config = dict(
    n_layer=13,
    positions='rope',
    bias='none',
    init_std_qkv=0.0327,
    weight_decay=0.2,
    batch_tokens=32768,
    train_tokens=228600000,
)
Each number is 128 + 24 x the weight over its row's rms, rounded and kept within 0 to 255. Layers, rows and columns count from 0. Numbers have three digits each. The size before them is the row's rms in percent of the matrix's.

# q: layer 7 attention query, 256x256, rms 0.0451, rows 0-52, columns 0-127
# k: layer 7 attention key, 256x256, rms 0.0452, rows 0-51, columns 0-127
q0 143:099141155126125135145148163165134118139134161094114143138120161129089183112109119172118145146128191108100119157123101121087102148121159134141148085093149120125148135073164124106175103139126193107121122119120118147122082135146115138123140151125123139145088100122128110153161113166121121128156096140135132066151125077126136094093106137105140141147154094124124144103126071092095135125127
k0 081:138107130128166186123128126123143130143089075160143164163126124137142112156123135158136114133112144100116136132163121170141110124136165148124158135125130116130160131147148159120141108130107139120166157058149148105182141128123172119101091104142115134138155114120086114105153135120104129140112111137137137149164113158135085135117119138118114142139115177132159109097080145144131098118116
q1 126:114108135117153126153119090121092159089108099116153144099113123133112139101117110135082083146139101160114135131116101120172096160128165108147110133138122120117134076146121115134115118135094145163125153130175124114137116106139183147138156121143130133084146118131103091089120165083124117162137091144129145130162131088155146134142147164157147113143163109075159129117133115135147079118109
k1 085:128136099184160132122159076086098123129099088128136139146180090114175100143119191138127128118131102116157128103153125138117139129101151153119136120151135112149118121159092168140090137089123112149147163105122156118192149118132123106077080151165100125119168130122104124099135156143145158112101122145170102158086146173096107135112126128119104158107117144160143116122094126157117118103080
q2 123:122141131125105125104141159167188092155114160096131118121124154105108128115117150164151143122152129104106122143122101145111121111113147121141115083082176161119098142095140121126187112136124168153098124115115099118103137130106109137137134144099120119144072102127122126165149102146121158108141118134120143074132105082091131123140082133138164154137140145124095118131123091099140156126102
k2 118:142088147073157105135154075173149151123161144158072136120081150143144170152114123142160177169134156117129116161112117097135101150151153135142147104116139157151161139111150091124152131131143136122059089139129125157111085101118131161130149121137109116155125111111174094109138111150098133161147105141132139122166146092141138136119153161144151111174141121084128132099144094123107124165179
q3 104:127139145156114128154148110070074130132135147100113126121132137114147120141152159117131105111115112114125147112124121173070137101118092161106122129105123145162133168134134172146145120106150146142113141133102155141154149171126090116106132088161125132185130123131117176093110146138122119107171121129146129195090127131101125119115101102094109141121102171148111120130125185122125130113122
k3 126:117154117135108121102131179106135105179109136099155088124158108103143104105134144131151101110146123145147162132117120129145156119097116118116108105168151145121113161127097160102143136127138129132182106115105083115149119163172074124147102128128132125106107125169134151157137097151155141067131174121098119116097121134107127145115112104107115142085151143165116117149144119119146155109098
q4 105:141144105096130104119126115173182104162101113109165112127129143145096123088111107118109115117187092130111168150137120071143136136096159152139107097161167140106122109096114084108177124131141149167126155128141137120133144127144161124164108126101137128140123107133079119133131115133144137094151135155119115069147124106154118143135116200173152116144161110069123103163170078175164132122122
k4 092:115103128106142068135104117164203109131170150115111143130118124178135155135062132121143142117122161153105151176163150117132092118132166123138152159132173156134132107150161125095181162185123169130139105129126124137126089085140150147176100113115116108121098119115151114144148168098144116147130112122159125090151123091175139113150129161154171104131141099103140101144158113125130145119155
q5 089:141141150158149159122133152056052129140154143124094146123171114075153104146126133111177119142110168099136112110115139178079147095130095122095129147110133106145106134115142159162101113109129107106112118104092136142137118142141064144095143131119118121120135164152133167098120146159116173135124116106137127197128117147071117100094113089082101154102102148192113151117095172109091146118126
k5 101:126142118128091160126119180123123108152099115129165122159128111073154086105148117141113107089159112096181171105111113134131134143126100113122076106156128115127132164117078140100119138129126121143155128151109101089155138179166085103101151125139194150128135126140120151157116096110125144062131135130093115125099128161116124120125084097108122133102116148135118154148110165123152144112088
q6 102:103181114155117123162175116086141131172131109112152077122166152099112081112089159132148137137161137165125211094130108109140175129117145109146125103121188147081087153126143119166115122109150134161133143090093144124113146119102126126142143121101112111105115106151079139124160106181146159097126113148150126122149122121110142101111129129125121171120125088145100118154128100123135164108105
k6 085:148110079149082118184149195109154141104140129104177122148119093102121102085119117143150154097160118129154159137121141125107149152113147119105051089125143137135131142112100164099151139121139134115158114137126077116161088143175083121110117140103148145141106120120106128152117114102161129092141149133117154107111112127132110137104099116112136158106173091171135109143150131152127137131117
q7 100:111120150098090141080122161167143187104100121150150124109125128156129124142126094156154111170117194138117113123140121148154098143171126095141153145087077151073155137142131117113119185128089104088136093134116092077120124119128146173127130152106135093102140165128141130133125161094100077165083136105154131118124167102137156087148119086140122126114114088153148135101104117102105108137116
k7 126:105107153100145106154122077166153140138152141152111101108113137145119130139086131138105162142109158131112113148137141117134115166133135151175151169131096137112137127151142102122125152165112167087102116145135186138124119094094127126153164112131110160135141121118126080134123151072073120189116100132085107142165171103159140116109155101141122136158105142140160130094104131104131111136147
q8 094:098115141112133111111110140183167176078110148143123126118130155153125162147109102148113132140099141103152108128115156136147116166170121109140173148136078139105163146167117095096121155119090126092135075182134104109108127101125142161144132135124130152108114143136178118173100118104120084155092131107136140118124143108128128128145123104141135099112107120146154135100099115123112119143135
k8 129:123114141125173113146134093119118148106144131132117135099125163160129126159115152131123132140112162151099100155131156113135109110127152144156190160104101117131131098153153138143110135129129133106100148097155195147108086083094144135132124133138089115133154128109139097086114193116128115219123104143144140157153141110132128117106176111153126128152119147120132118082116116128106103129168
q9 113:111126089159133120185173082072116114162136124150122115138159138091137134139137193133162161117107124127135142119142118133115188100104116146128130100125179110125106150107173120156125111113168150153140154105120161142151165137097138070150157107130134115150109091136102141085125073150155178091110094131151154154130096152110117141126102150145113143143098137107098092146128162132125166142124
k9 111:137151121156108156118163122080102090143090130097113119148117123129109099107150123119148109127167078125175159115109093109149163116105112148109111097171158139140138135129131126104141091117170105127141126107103100137133176134186103112113118146105145114168135137157115160114129077183117149097146151138147111115089099133099152127120129118107106125095139133119105122157167139167125147108081
q10 084:066108134127093115144111151143147162144112116156142140140137125172126126089124071121142068159127192143123122130135113116156135137145101113153170144145085182117102173140099153091139148097065123082152104155140102138130142108122127173152139084104101137135101132145131110150104134155111102129115138146166120089129123108132179117149120112113109111100127094164149154109114130104117120104129
k10 115:116109159114139133167084146154184161103184134152117122092080151151109141133107171151125192121096142171094138105177151150174087160154121129161156150081100102129170130150147134133114117145126153089145115137144142132131082111134112134116166145155102134104140116083133112124108182110117106170143120132132149116157145132155136117134163095147158111121131148149155110102092140123132102141171
q11 093:162082162111112080096098162166136170097098173117104163140122136128109158120131092095081123151080145098102093155121097143114077128138124109178165130103084125108133100136096111137153118131097154125110116181131089109109127117106150165145155131134107146149141124112142120167106190095114093154112124092110119096114155087145138123100143115146140119136119103140148140105121130114116103151148
k11 123:126114173121160113150132106172170134094123123152131137114157116142115124130095128129122133130103144146114079146139104130169111135123168149158175161118085121107142128172110100123157142132104157051131132139140164133100080099111139153149150116151090155108124133088123114177102147086099131168099088119140089105159177128138140118124174119160133105129098119146152147098077091143137109131150
q12 082:170133120088170155111173134130148149128119107199173075145122130153136181158136130087109176139179119165171120134138138078112140150123132115128128123144114129105144102179133122090119156117112133110140127087144151104132101138165137119160130118150140110124126129110117102163105120093147108157148135134122126090166125147141138146118146135143141117126111125123144115109117091170133119111150
k12 096:087135126136128115143109076143100157120182150135121160147117138143151112135147134115097121132134120133137145130146129162117110112127136128133104156154117167170160122129120138149151110153159140164109149102158136109145148137110174126138105154150169139154163171107093173085078173130147093148165150140128132170083100123152099111125111183091101088141110151130104104120127148119091109118121
q13 075:159111117116131113087111110134133117129127099153127182078121087100166126190117141133160107161135096109150094118148167099159101133114128101117137140145130161145157151090147135129119104133138093118137105123135137093185129125130110108084136149130152110114141151132115148133092104145127139112117155128139148107144152158106147104127122126166137139156086141127138136151143109145134157135145
k13 083:111125150126106152153128092118119130161151154158144111145083172145138101078089116126088095137147128154139113176108183130107110139114107130148116119125182115099149149144161113106113156146169148157106149120103169085067145110120155143093124117138149103140153144155129149065125125083137129133122129128101149168151159118109114125078118103085140136130142129117125085105141169100117119128112
q14 077:080111127162112110152144122113146156123148170130133121106138134122137155093120130109125123109091166134082152129155094119131139130069120133118153107114149098121096131093103132131130111148160142109097112122122094124107165150064159111138127057110088144130123138112110162127077139103119147162117128089142088137134144103151133124135071140134104108148126087129119108125156091119129075153137
k14 085:110106135112138117170123141181177118109152118138135141136134128118162130141116150091109104135144142154136154131124117128153095156114155128127130139106155149131166125127112152090145155154125150149098132124133144119110134141192105083123150138097117153144118090100159122132148174104138092145181083121120092113119145110138166113151157127126156078093133153155130089156134110165129125161144
q15 090:164131149114131104139069128141123083127137120125100111109090106143163095134169105140106099144171128084128106108150106155124105103135158140137140146185127149152134137116107140127110143102108156147148137135088152143165109118176073157106091143135151109098172113162164137149124147144085123103121144140114123109151136151131114076092183138116156124145174107103104139159143162095175123130132
k15 085:165161191128123131124164140100146159111154148115157156126086110105104117124139135149130124113149102123123140105092108100140140150135073099189123118120130100099146146138127137140098141096136114098142128158108120112120124146134130140152121095140093118078115140119107173145161097144116154131092131152117152152132142112095123151133124119111132149103135084121107127117138117089126129138085
q16 163:129160129126084104116132167158198116140130187133110112127121125117127110138121152127153160130130145099148137149142147106120150088117109137097127112112139130153112178131122124115144147138150128117085111146105127155059125108097099135124139130118128109170109135109157160211139083165125127137128170094109100087125163135086124109136079091133122155107123131158115105119160096132105187134128
k16 143:140091156113139115139121109168153154100187118159097147127094132156081190120097072156127168164107159113133137169141130103127106141179137134152146137109109133126132117156133088095122140160122136124103085158137123159115109097154160157140131127106108137129142118087147080129118121129105105161123091132103140094183149097139150122141149135143147123150147114093160138103116113090140102155191
q17 141:112127168120109129093133164183174099134124167083129137128135149115109135101100130151136138157153132118116110164120113111108098132118153129137137093112164135142124133075151137117189090139125185126108116140120088126100113123131118135120143141107109120135089114120121115178154119156121151103160123131134114044146110080106116102119084140130148139153149118109106126131129054106140139122127
k17 121:140105133095139154141113130184179155123175085136113146136106157144098166121119121149116165170100159102095108142128142131126095123152126115156151115087137100117106130137138104133115125137117125117084140094159148132110108122116171177132131128092109113117109102117138082110113134123114129174093118122116145098159101105140134129129143122150160129158136125117155118065101118070135096181157
q18 119:147138134145112131125146139088105125143143150110104122139156130117162129144144150124167151125108149119148125112126152172081146099130079150106134135133122133162135180132137168127134149135163125104163109110083126116137142169133083113118125125138141146154138132137118187126126136155133120108116129094139142177105123163115137115137101087071071143117048171187116143137116176115118143109142
k18 107:126144106114124118109108205120122114167109151116165103127122111114135120112143112117131096108139153138128165117103094141104161135105113122122100098154141156109119116126087134088131129133124150150169094132105062131135128180169073128143110154091146116113116129173137152138149100135146130059133170095092132126132119122113120127150119114132138132089138125154112117168172121150138171131130
q19 109:137103152109152160129126126118086178115143119140121138156152115140144135147133103131137132136104141147137121123121150171115105147164083127134144169143094129140165134159127158137129169148132107078157100120099125107129130172159129121133111138138123123144161165139115163099135170122121098150095133104145144197107167168170144139118137106092070135116069110154133150120115159113121087131148
k19 105:095167118142089134123100178114119113149068133116159133155160120115122126113177099123123102124118071110135141115149113138135125114108107088117091127139118132139110114145116142127119121122128146156182158119126093113111182147125139126113119106107177145129127141131110171146124111151145128068142163108123086105073100159095106124132105113109097112118123135139105136189121122162143139083092
q20 111:172147106138135134133136104094096102177110138134106107142134129101146128159163179113144141105125110121109120117140121150058172100112126179124110117125149105133108139103164133145137096100163138149118150093138149147139157182136078106127143108138134118168120104137110154104134118132124176093130119142102128157113099154106089144098117144129113142173113162134098114136129154125109144135116
k20 129:106144132134109120132141129126124108161114125116149142149141106121144124096144123142146110113144099108166129140117095114118144115122132128108093130167155161142136158126113129108132139135135109149180119159100087109152170159172116101121100134116148129114130129160119158134122099179161124034141147140149108105079128137116123130151100132087131117099126126133112143187139124156118157097095
q21 093:101107146126131128121104136150141167082122157142111142108145145128099149126137105172139135144107168102165098125127163141131120120187100098145175153124082136106156124175109139101107161113081122080144060155113125121098126067132132167148133154103109128097126154123182111166115113134123094147109118115146146112134116133122126088152136090118135120103112143164160155112098127098115129141138
k21 129:154118129119168144118141095127119145100155098154120131114135144114149131150124131134110142141117164126115105110136145121119116146132145149160178128108083086114123131137134139163107118103119107096088126132143190136121105107095131156135163124155099119135144143120147104088119148102103128200072099125119147172169167115143130135116177104146121165157125138138133131071098141103108121163142
q22 160:103175077138136116163159094069115146174087102127136105139184134102121119124133149148190121112159139142173164115128131134117193119158089130123127109160157142098132144135147122160125131116138129129192128093123184125148178149147132108170126136109136099138132120168108151087150101156145142089127126136155150143122105147108128135126118111131094152134086138155102123154118150136127160094118
k22 114:130148139130088131111147155112143114139118125114135100137142104080138112112131116144154133133158111119158163100142120127147150132121127126113081112161150152126140182134118125106131115128152131123177144136116093116160154159179102111125151123121167142142119111143121162147149086142118147045114144129123106112092140140119121131140092113094119145076115108144138141180158145159129154116079
q23 078:064121175150102134118116143153176146084134146132115117136126144135111139108104107158105125150079160115109112151105143091135120159152113119147179100080094139114138143133117144101139134146109132084118068181082101121084110106102163179155134113102119132110108140104153088178133103128115098167117125134143132097163120096120144081136139127117127145118126129135144151095106086126106123135132
k23 090:156072082128171127125128127112132128123161111146132138103124162123127124156133156114109129138122158155096103164132155132095122134125158143154175156111103100124133096133140159163131154119121127117075125114139155115128093106092130157163125139133118108126121149117143089126123167107153104215119112123126172133155118127160103132106160129147130126166118135153141108061111130102124109158162
q24 086:127127113150170151166136051119110110103128126125114141117130087137116118134126119138119120126154082123147118152102184107130139140141121128078126169190124143149151120169137118140138109118137098166142144134137172134116101113203127112136092164144141155128139144115125081133122096162159086149160145186123148133115102157124095131140134138127117128103136139139123126140146137149113172111148
k24 092:096163097146114126119137134077128116181096128107118149106152118109167115139130163129131111122129132151143121125140183144094163095136119107106150108140168128113103153139100126147138128124145124144146185085115120149139089079105149126135080094163162093125131157116130170113134125127181147130167207130148152129105063148102110139125109153130120131111120148127116113091146132121145153082107
q25 081:184131138104144127121115159127106113134160134153129153113108104149155111125119143072092131113136085131067105177134111131099098135076138139101085148079129100185102105096106135153124109148133141137048151117164101158106107158104129130105167127135146151143124129093132134130122177120122135127105132096076076116143147118150119153118086175165154121141158123077147091129143104141125099150123
k25 075:145115168108145135139099111181134088105146121104159127132121120156121139113154096123122151130113139095134128134159095142130099116141100121133115141129124130154144140114086082079132160152084129112172138153103136157100169144072119100137163140105100154092117075163136116152100139133092132091106081090128094120134123137163121148190131142138178080131145128110130157170119125114139137127132
q26 109:098123112145100135124133138159167159128078135175148124121143169139124145127110144174142164133087196150118122143127135123129142133170104093165184112086118132081133137131167098111116157112110100080106083153141136121104156136064146134169165117099132124139105126096154113159154104112127102151084096129159142115147117107120157137157130094137106141143096114137124131102086117136098166148120
k26 083:164089140124168129173149110117108135125127138147135132106109142134120135147153147096112122144108139151151104183105140099148128137135169169150126127101090084116127067091137130125085156117103105134098107131126158151123140112107141111107139176161117135121149134083116070109088140139107117216114087147107139143085133103130117148098150107138138108137106120132141117077113109132124115153154
q27 105:069147130137110150135131137152159174109091132113133130094140144127103130133101074187149117125104173133154155118127125137149122141212100096138162127116119180077136167140118111101137163137101122091156097161094119077116154125088147169131130138079110134110143119133136124147121127120109082138119122109171153140140120107120147114157122067125118144108087113162124150104118127134137126131133
k27 101:098104128142153120138124127122155159115157122175160126116110144125132150123107154147118166161093178147121129134152173151155097164154145131172134137093086116121116136118126142125133129145122136081116128113160154152121062105123136167144134115126095169115109134061167099114141161084112117197121125122138132114148139119171133131120125107162112103142100109115125119073097111127110122142168
q28 101:131136118177108142146128108087112095150109125137139135144122103106126119087166165096148130098151109101090135087158106132071155113109126176117129138145128092145109130126124141155124077143144134144164135123139137124150161151140115113158096123120128118172164141143110137053109100127147147099122124151139094126072104134148116130097131139096090124113104127101099101143150173116105144090108
k28 127:119147116114099150081149116108111121185120123136115109133140144101128099117133113121126107094175117110151152122100092132136148113088103124125130134175170133129118150122134166126187109128154118136131134114107099101127141140132120118151093146126168129151087174135076144126138103148164131106124132143122150149087112147115129120129086107094109143116105154120130137149176151114138126113103
q29 084:117117085124109106128129116111126129155110111127090144154148074088144166119131134141163114147072137157118076113135082151102146143168155124177145129123149092132103089147162087141113107137118139137126176121135115150114130101084158106145132112134102157182081119120128143116180133094149170130106131170105113117137104086133176170134148125150104101122078115106110117130124141133124146125114
k29 106:155103166138107191132132172134131091134120103128133176146127150140125126102160113111104139080151103159113127158124150106140099120136130129143112108088100060130119126093123123118126076135128077118080150142131079125131147177130132106112099166122139114149120131078101145135122101153144103142144125114130148095123077135150097139135152116108148143149119104104084127130122142140158121124132
q30 086:124119123114104133096122160126115121158120078124150136143139106104125100142157103168153106120142129147134166094122108094169103121122106102109106122130135159118111117134097131135130178162112145130118149138108166090171137145104156132083111174130105128124127117122069153116149108113097126141159137051185120140143177105121186106158144103107101135086111089103112072118129156111170125130137
k30 092:168160131119124083074115103133092080138111173121083128199084175116115160118102077141096127169109129120146149132119149138122121159107119139160111115133125156160139146092128156075197111113124148090106109109139113121149124110145142115144080142090131140134119150117113116080134148141125139125171167139103145089131066138103141119122073133124162124183161094104116150115156114145146140132124
q31 095:107108167128156126179118114134126063096202114116123148105124131158127115154140145153111121176145124110112108138152180086147114101100124138081113104136148154149096137126092146136123088099112142114131154126117163146099107129096077137098085088144122100102116100111161105135111132170107115114059113133158140131090113139120106128121113161122158128144175148146134161142158140095133124168151
k31 092:133145150170119132142148157128149133073079105094101151083113085126111102115177099103116133115111093108133124158112139139135136101136169131100165126115141141117173116122095159158153109124141095092121112137139127141151104104119116149104087091125120112142137102105130190135156144138110129133161136098166121142152115141097112149097134096130142137117166129136169125147128136109125148116120
q32 086:108134117139131168157121123085136107111136127133136130123145162136149083166121132147099136138102172146111142154157128105127126123099133144091141131077131126133112145099125094145130108131153166100074153097090172090105147196034130145108134114164153131097132103081125103121131111113078111156113087104150150181165128110152132124137088125142123153156077157106113137118142133112111131157176
k32 082:124143157131141118136168126153151112157058124122140161146114100122137105110101125128107114114105139115140123137082101127194157199153134123111151140152098138112118139118103116113176137104119136095143116138122100130135136091188106132145111118116094192173120113129144119150149141136079130172139118089108108121143171121157116125123160099060100134134133153114148085128152117143116128128125
q33 084:132146140087149129160150119164140106150169116129134121138124103134125107092130099179149100137152127151131136091125123155141123132135132126151069136116145208109114145140097180133115155122118119117123129151144132139130130085156112147107074129149096135124131135142134108142178143138122152095120143148120134129098131134144112099101157119115172182097190095160098130131101160069180129107114
k33 096:150137151115114135107119130083112154096109147127106100075120153134087135100148122144156130122135114092116159128136133118119124084129080085093104110101133103121122123106126122126115065101142099119134118133147096117114123141117133145087096132094138083112131099161129114120141120204148115133135178124124163143145094119121127140119128126149119132141124082104170136185137120104111142163104
q34 075:106137143172154151131134153099103105130101098125140136127120123129108105167132120154132129114143114183119167137126151116108125150149134094109145137101156142116085106161134104143127131143112094130102130133072163089075097124123129143087138143119084111097156147105142100116140128124114091164159095106165127149119114087098129137161165087122156143100141104144144112130111122135152097106114
k34 086:122133091121141119104114111132070148137158135136062119129124139097135122100149097142088118176113168123148143150072092130101150153118097102131096130150141141157107143084133154138151131139132083102129127131162095146132117124104123126141085154130177177136103125150097122083151092139148116130146130144108174160122095113124117149139101162116141128108157141128091129070135167138141091112172
q35 082:139134116085147105055139162122136088137153136106114144116115151146138176177125153107129125123159130074159106107123121124100136057135134148097138142158139113160116094108112117122121087142118141161139168094110142121159074086164131163148139118094128087110088137159128156134118151090154150109097145143132137100109137165097123157084125171155158173125158171152106181124129153128151101135143
k35 083:161106161120102127149100126151107125091168108187073098117124078159135128108124104126149092131115130118127121174120142154159128101147192141119100150143130149140148113143123144128125140161148152131130115166152140118170136158142085159121134095147149119111133122136135155156135127139113152103121109130115104157148141155107129127130142144139126116129169134154110147127156160127114122125138
q36 084:127072118107137136073091138122136142130082139134145174149144091139120112132118102110114090152145105088154172084095147108153137119131142124156110127132121120100138134110138112156153143112118154111150146162107131126133124095188099149158152147111121118101112117153122158121169118147116136093140104118170145132144149127122121108152135160131122121118158071135097176168114139153137156158095
k36 093:111103126160117137120116118134118121147182107177107131148121145111097140101156088128141109125113110100133123179117108120131100098083123168149126111142133121140110134077132129114116140120125121135138115146152099156137112138140129113131123150120140100127162159123128096104133123158156189090091109155100150120095101112080140116145132119158116112144159115116105134088140162117121098148097
q37 087:155089121075122155053144203124138100127147149126142138135110152097112141168128108132133138142169131121122152098130132124134111129103113136148104134127139122125140071115127156145142127151119126113111148075115121085157073118186125143148094165129111050110116151146109146133150142086112149119104165149128144072110164161157148135101118162093133148108123142139124139125121097148115113118156
k37 088:151114108097122127089084098179099095128172121157143126150104089129158133110133095109101166162132129095122112137144117159097105145138141124122092111138105102156130119102121118110111142134176165171103100207159140077162137152113151160110123149115179133155143146168146134123117144104143156117097124133111118170154183124102105126127131154111150138140133106117103149164144137126104110147138
q38 081:103144129184108161154129099110111156129112125153123165124111100143167156112144142142163123140090138142114097090124156152142163132155123119123133132145105110084142149143190107108137123094119084109178121113167158136152145100129099120134091128108151101122096145145168149106116117127152070130108146165121170150122139117076115137162115112143115149171102109153108157108095176107117156148111
k38 087:096105119144115121128153115135158129171128082109076110107165121139129110151100165128132111114110136164140120179127159091098159102126138120123136126112172126136144124109158100123142176138159151116114155156147140117152120122135124064097147113159161142155142138080103110117162137128139151165105148198102142156108132098164138116091101111113109110127090157119139143091119126140116148115120
q39 088:167137074099156098109132077159140111125097102129116130121117112150135206142157124140128141114098106140121076145136126121101153139117143162160153103149106127099176133097166079118150098131126126138114151098184137143154146119117148091186092128145136124170114115137151137133143137085150092129111128156104136135138118133152082183129143178199132138189128118133113122159146120143160107151146
k39 097:109129164111116109136158113142172133110091108145114194113159117159153145113110128101138107132142103142138103202102134104146135080152163121137129135121152098116167124132130088106092120140161118128110118131113093121108166131147150053139108115138121123128136134128133137146128114155130150104110115164155094083112139120124120168127161150131147109095120136105123140120154101148123148088099
q40 081:116110120108086157103143148106094120094166189124076125108130134136167140141160181091114150161086129158112117146153119086156082117101126123107140139091120135173103098122130111168112128104135144137082122090110113145111124115061130103128149135176107094109120118129146114147146120121137126151072140163124116132125091143138140120126154128089098088123172142140138130145167102133124099152167
k40 092:156131124128124166155114149168145088130123106119204155150118094090154109085130162125064145151155080135154155087106171173127116143157147149191100088129099084148148167122111097137099121140118142140082173123141146090115078141128123130105184132139121152148118118131155155142121111112098116125142137124137135113100129110120123138108110111089166116109120142140076137100154142117136142139111
q41 086:150094174090133177128134139126146104113171137158122145172156135158122117139138140135164137128119098120090111163143131114086134101061090138123144121150138140127174120137072194158140079130128147157104096115133144147204124143134119135130042129152116084129138152140109112127131113127138117136107116141159121102133122151119101121115122154121095141109160126158114108122117112088110117146148
k41 088:150130151120103130122122121140159125159163113142155153106102150115120079109093114124092090133144132151160118178154114128122138148094155103135135103132129139181185134159114157093130158149137181132113151123159131089130114103125159103167122135121172101140101169140111122113106121141160143111114149153140114140117129141100061102125137126133171103169143146159173142147164089121105146143095
q42 070:112168159184162152166160089093108150109157115153132154139090109118120154122130137122114119147112120161129074147142144117099131146118125120128143134098105119148138147123168120125147104088144087110128107139127142138068126122129132102156094131133095120153103127080149033125099128133139119182151097184124138130077102108113124104134144132124159138126107142170146134133108135106144150121111
k42 086:111120120123104153121133151138151142179144112139113132053152153128160078122142160112114134124130143171119133136136113121117149135096138114159129148111125115133140130136107130159127133153155119085127181108143105133119139118101115124085144107166158163168132157132087141123139139080163116138135139130122104127127161137143082158069146109120106082124074148165110108083108136134103122141148
q43 079:136120116072139140089118108129109110156147173146118115135139154150124138158146128110128174143116097125151082152126167133068147156182132121114111131115088115146140136136179114155112083146099137107144116127141102153074128150174103132194169169113159123119159095127152104140146131117149139120150130115093117136148080149161125115126131154119133091100103158125118119152142089147104135134139
k43 098:125096126133116150156136109107112150102128073133144171086135146134104148114177126111102126101123143126129116124103121136096144075133100144134126157147120124122107143109100118138091116138108110130126166120148140154129113150092158139128150095126115124120095142116134092133082109160156110159098129122166110140124080154126133145141097158104108117137094153128130138079148163087115126111119
q44 082:158138088127125099135180086182152157150076097158158144128113151150079196102134125149164137113133114147169140128143134150109156146134122151201130102150126140107148150095140118113175125113152103143104138114186134141139143125158157090151096161140093165189107147125116148124149097075147109139112106122122141101103128127161106185149132139175128131120098101124121124138118117141142129105115
k44 096:103131176072150109117131088126105129128105143162101132114172135149152144147105107081142137121125150148094115152118136092120097141137149138103138113128146116159135106120174103087100134111135117140147107120105108150072169105116162083126083166118154101122159125154155105062106148170161126109117099136159127121126144105109134142137156156126157092116137126098155140166147123172097158123133
q45 081:080158118116120149100140141101137138123123106087118120128142167096127146145150078141154106089150159092181124107109122129118184136199126135111151121174106138109136134126138163087134118153094156131172128141130134124145130122117117151186154181093133136133115105151124099144136123106148128136129123117139148116138095164086174151142140093108102107108105193130134115110156135137162140114135
k45 095:185149079154103161100113123101110107139112080125094149163119116121103163156149144126120125080134140130096085120110124150101168109119165127140154108141098153111103056120122123141113108135153099141101129091131115154163113182158145141147103114139137096157115160122108103114114107141097148132103149121114147137158131151140094130134126154144129163164153136124149150102137140085146087140144
q46 088:094121141137152140124146103127133178169074168122156112131148136119108150083114120181157093129132144088172174130129126128102139139166133106133138099143139155116132150141114161151104131121115146119185087181083127131126145105170154151153129086083101161127113118183114146144159148124143145113122089095113160103134106116128118123151142163138138127124154135112122140148108083144134136103089
k46 098:138145139142156145115110125078089152087132104166108113117123111102129135138139090128148124147120148096079147121141118125134110096067148145102188139129135134127142086119158142155100097139116113104145110125135135143119108140119116145162132125122169081131178107118151117115144098152156186113116104105118130147154134142118097114109183162182160126149165104146135115166134173109120156162152
q47 076:134165118133163140102091120119114164136130152090109153122085133091132138103142146121106144115125135124103153120111119132114119147089188149158141146113130081126111108117121098138080113158147146114120107150149143152118099157097103164119123098159150178093089124122133121131145115167113095112114102129082156169157130138113111102122099155170161152161123141161151176147131163116108117149136
k47 092:110112098182115181115110165145162141105104082126159129173180127131129118117089146126109143127098135120100099113124159120117158125122164144135136120098177129132115163118118099135134168081075128131146137153089131172153116154166131143163103149126106140159123114149118107188158168118135139133097125155139138100140094105208120154128130122117072156123171098144137166106135133135108147148108
q48 072:134082130108120129137134125151161151093103188142135111111133117132142123091136188097130167129106127076111132176146139080155101099108139129137117088156153132178120119129104153144147150121146157146133107162131090141124141142111116081097145096128138136114160120166118130159103113138147148115130127072124098100134103147161082140120075143104109096152159117092102092128155129171105123147132
k48 091:135151175159120117146108136107121150107142151085176149154120118113081127135141072096149101164138088137114142098119113137159124100110102164117136146103155137130096090153130111128113125107131109136125142110133147126106131112140129132154134151100110116083103119086169140121142124147120130108142115115165109104127124126098168097129158144159180092082143111128133135152110099142121150138116
q49 072:113157112124107162121140141123144114140092116130144135136182163136145120160121100137167112089149138114178148123152164121130194112190085117099129136123128111125161144136134129095155145077129122104131162075112152091142143109139141143160143169074138084127158131127145132140119096113128092135141118132184142151147146138139121129146108113108094141118096148112156123121130126134134139103138
k49 112:147135095082193089151130057141123091167144111128111126132106114117148136145138144122117122121148137112162152131097142145083113153198118143127140146169111179166126128105145132106130174135154128144123135138176175124170100136153107116126141119138125146114114118159127136052142145126133102159110136108107156205134155105152136117175123135099144134160094175105132139109145148101113124134095
q50 082:093130173171130114130145137096116117118135153135120134101147150074115138122125118136162148078103184109116099091120076111095141126157102123113140113122134132119124161139118190091109088123136134086099133144111079120123114116075096143098141105111157152128157111120135116155115122124125151153135097125139109160160131128090116122103130080079116148132144150171143128079135130112152133146145
k50 090:143134092125129154164129145108127125123162087159121146127159132093170107165133163160110072119150179114183179117144140144126120166134143108146123139080135133130156106084130155107126180145124129162105124114127127081111107170157082140120139150122150104124126130138124135096127135103130108128086106132095159143136149117172115103121143123115117128132137148137156160102085133107137084151108
q51 079:130151107169135120144133118138119164145131130112128072141139175124141142125112142127127127131101150171109158131132113116140136162110136119125156124099145114100066157098139110146123141112133113133117145126140136127109168179055173111157113071160115167127119110112125171113135161098125103146074131112077117138112135081107126172131163148186146115146121102116124085108112119151123100175115
k51 080:123112121115166105143148117137124116060108125104140125140148070132096136166140157134113166134134132106136121136131107119150118101108147119101095105118098134114160079120121093113143124147116168135120156131106109164129141119156097104102153147131117144141144093107119141125111116124144155154185103148154088091127148122167137159094132141117186081103148128121140152162145121178171146102177
q52 088:106158091115177112131136108128156098157135064157148113122110094136130162124134117159122093139170123117145075161117119134157137121146151107085119135167118130159149096180104107094119143153128110141114151097151152153141142091146152115093082131126145128148077173112146139114147130113146128146148178123119130120136166141114156143162101138145129113134140116116098098101154131121154140102125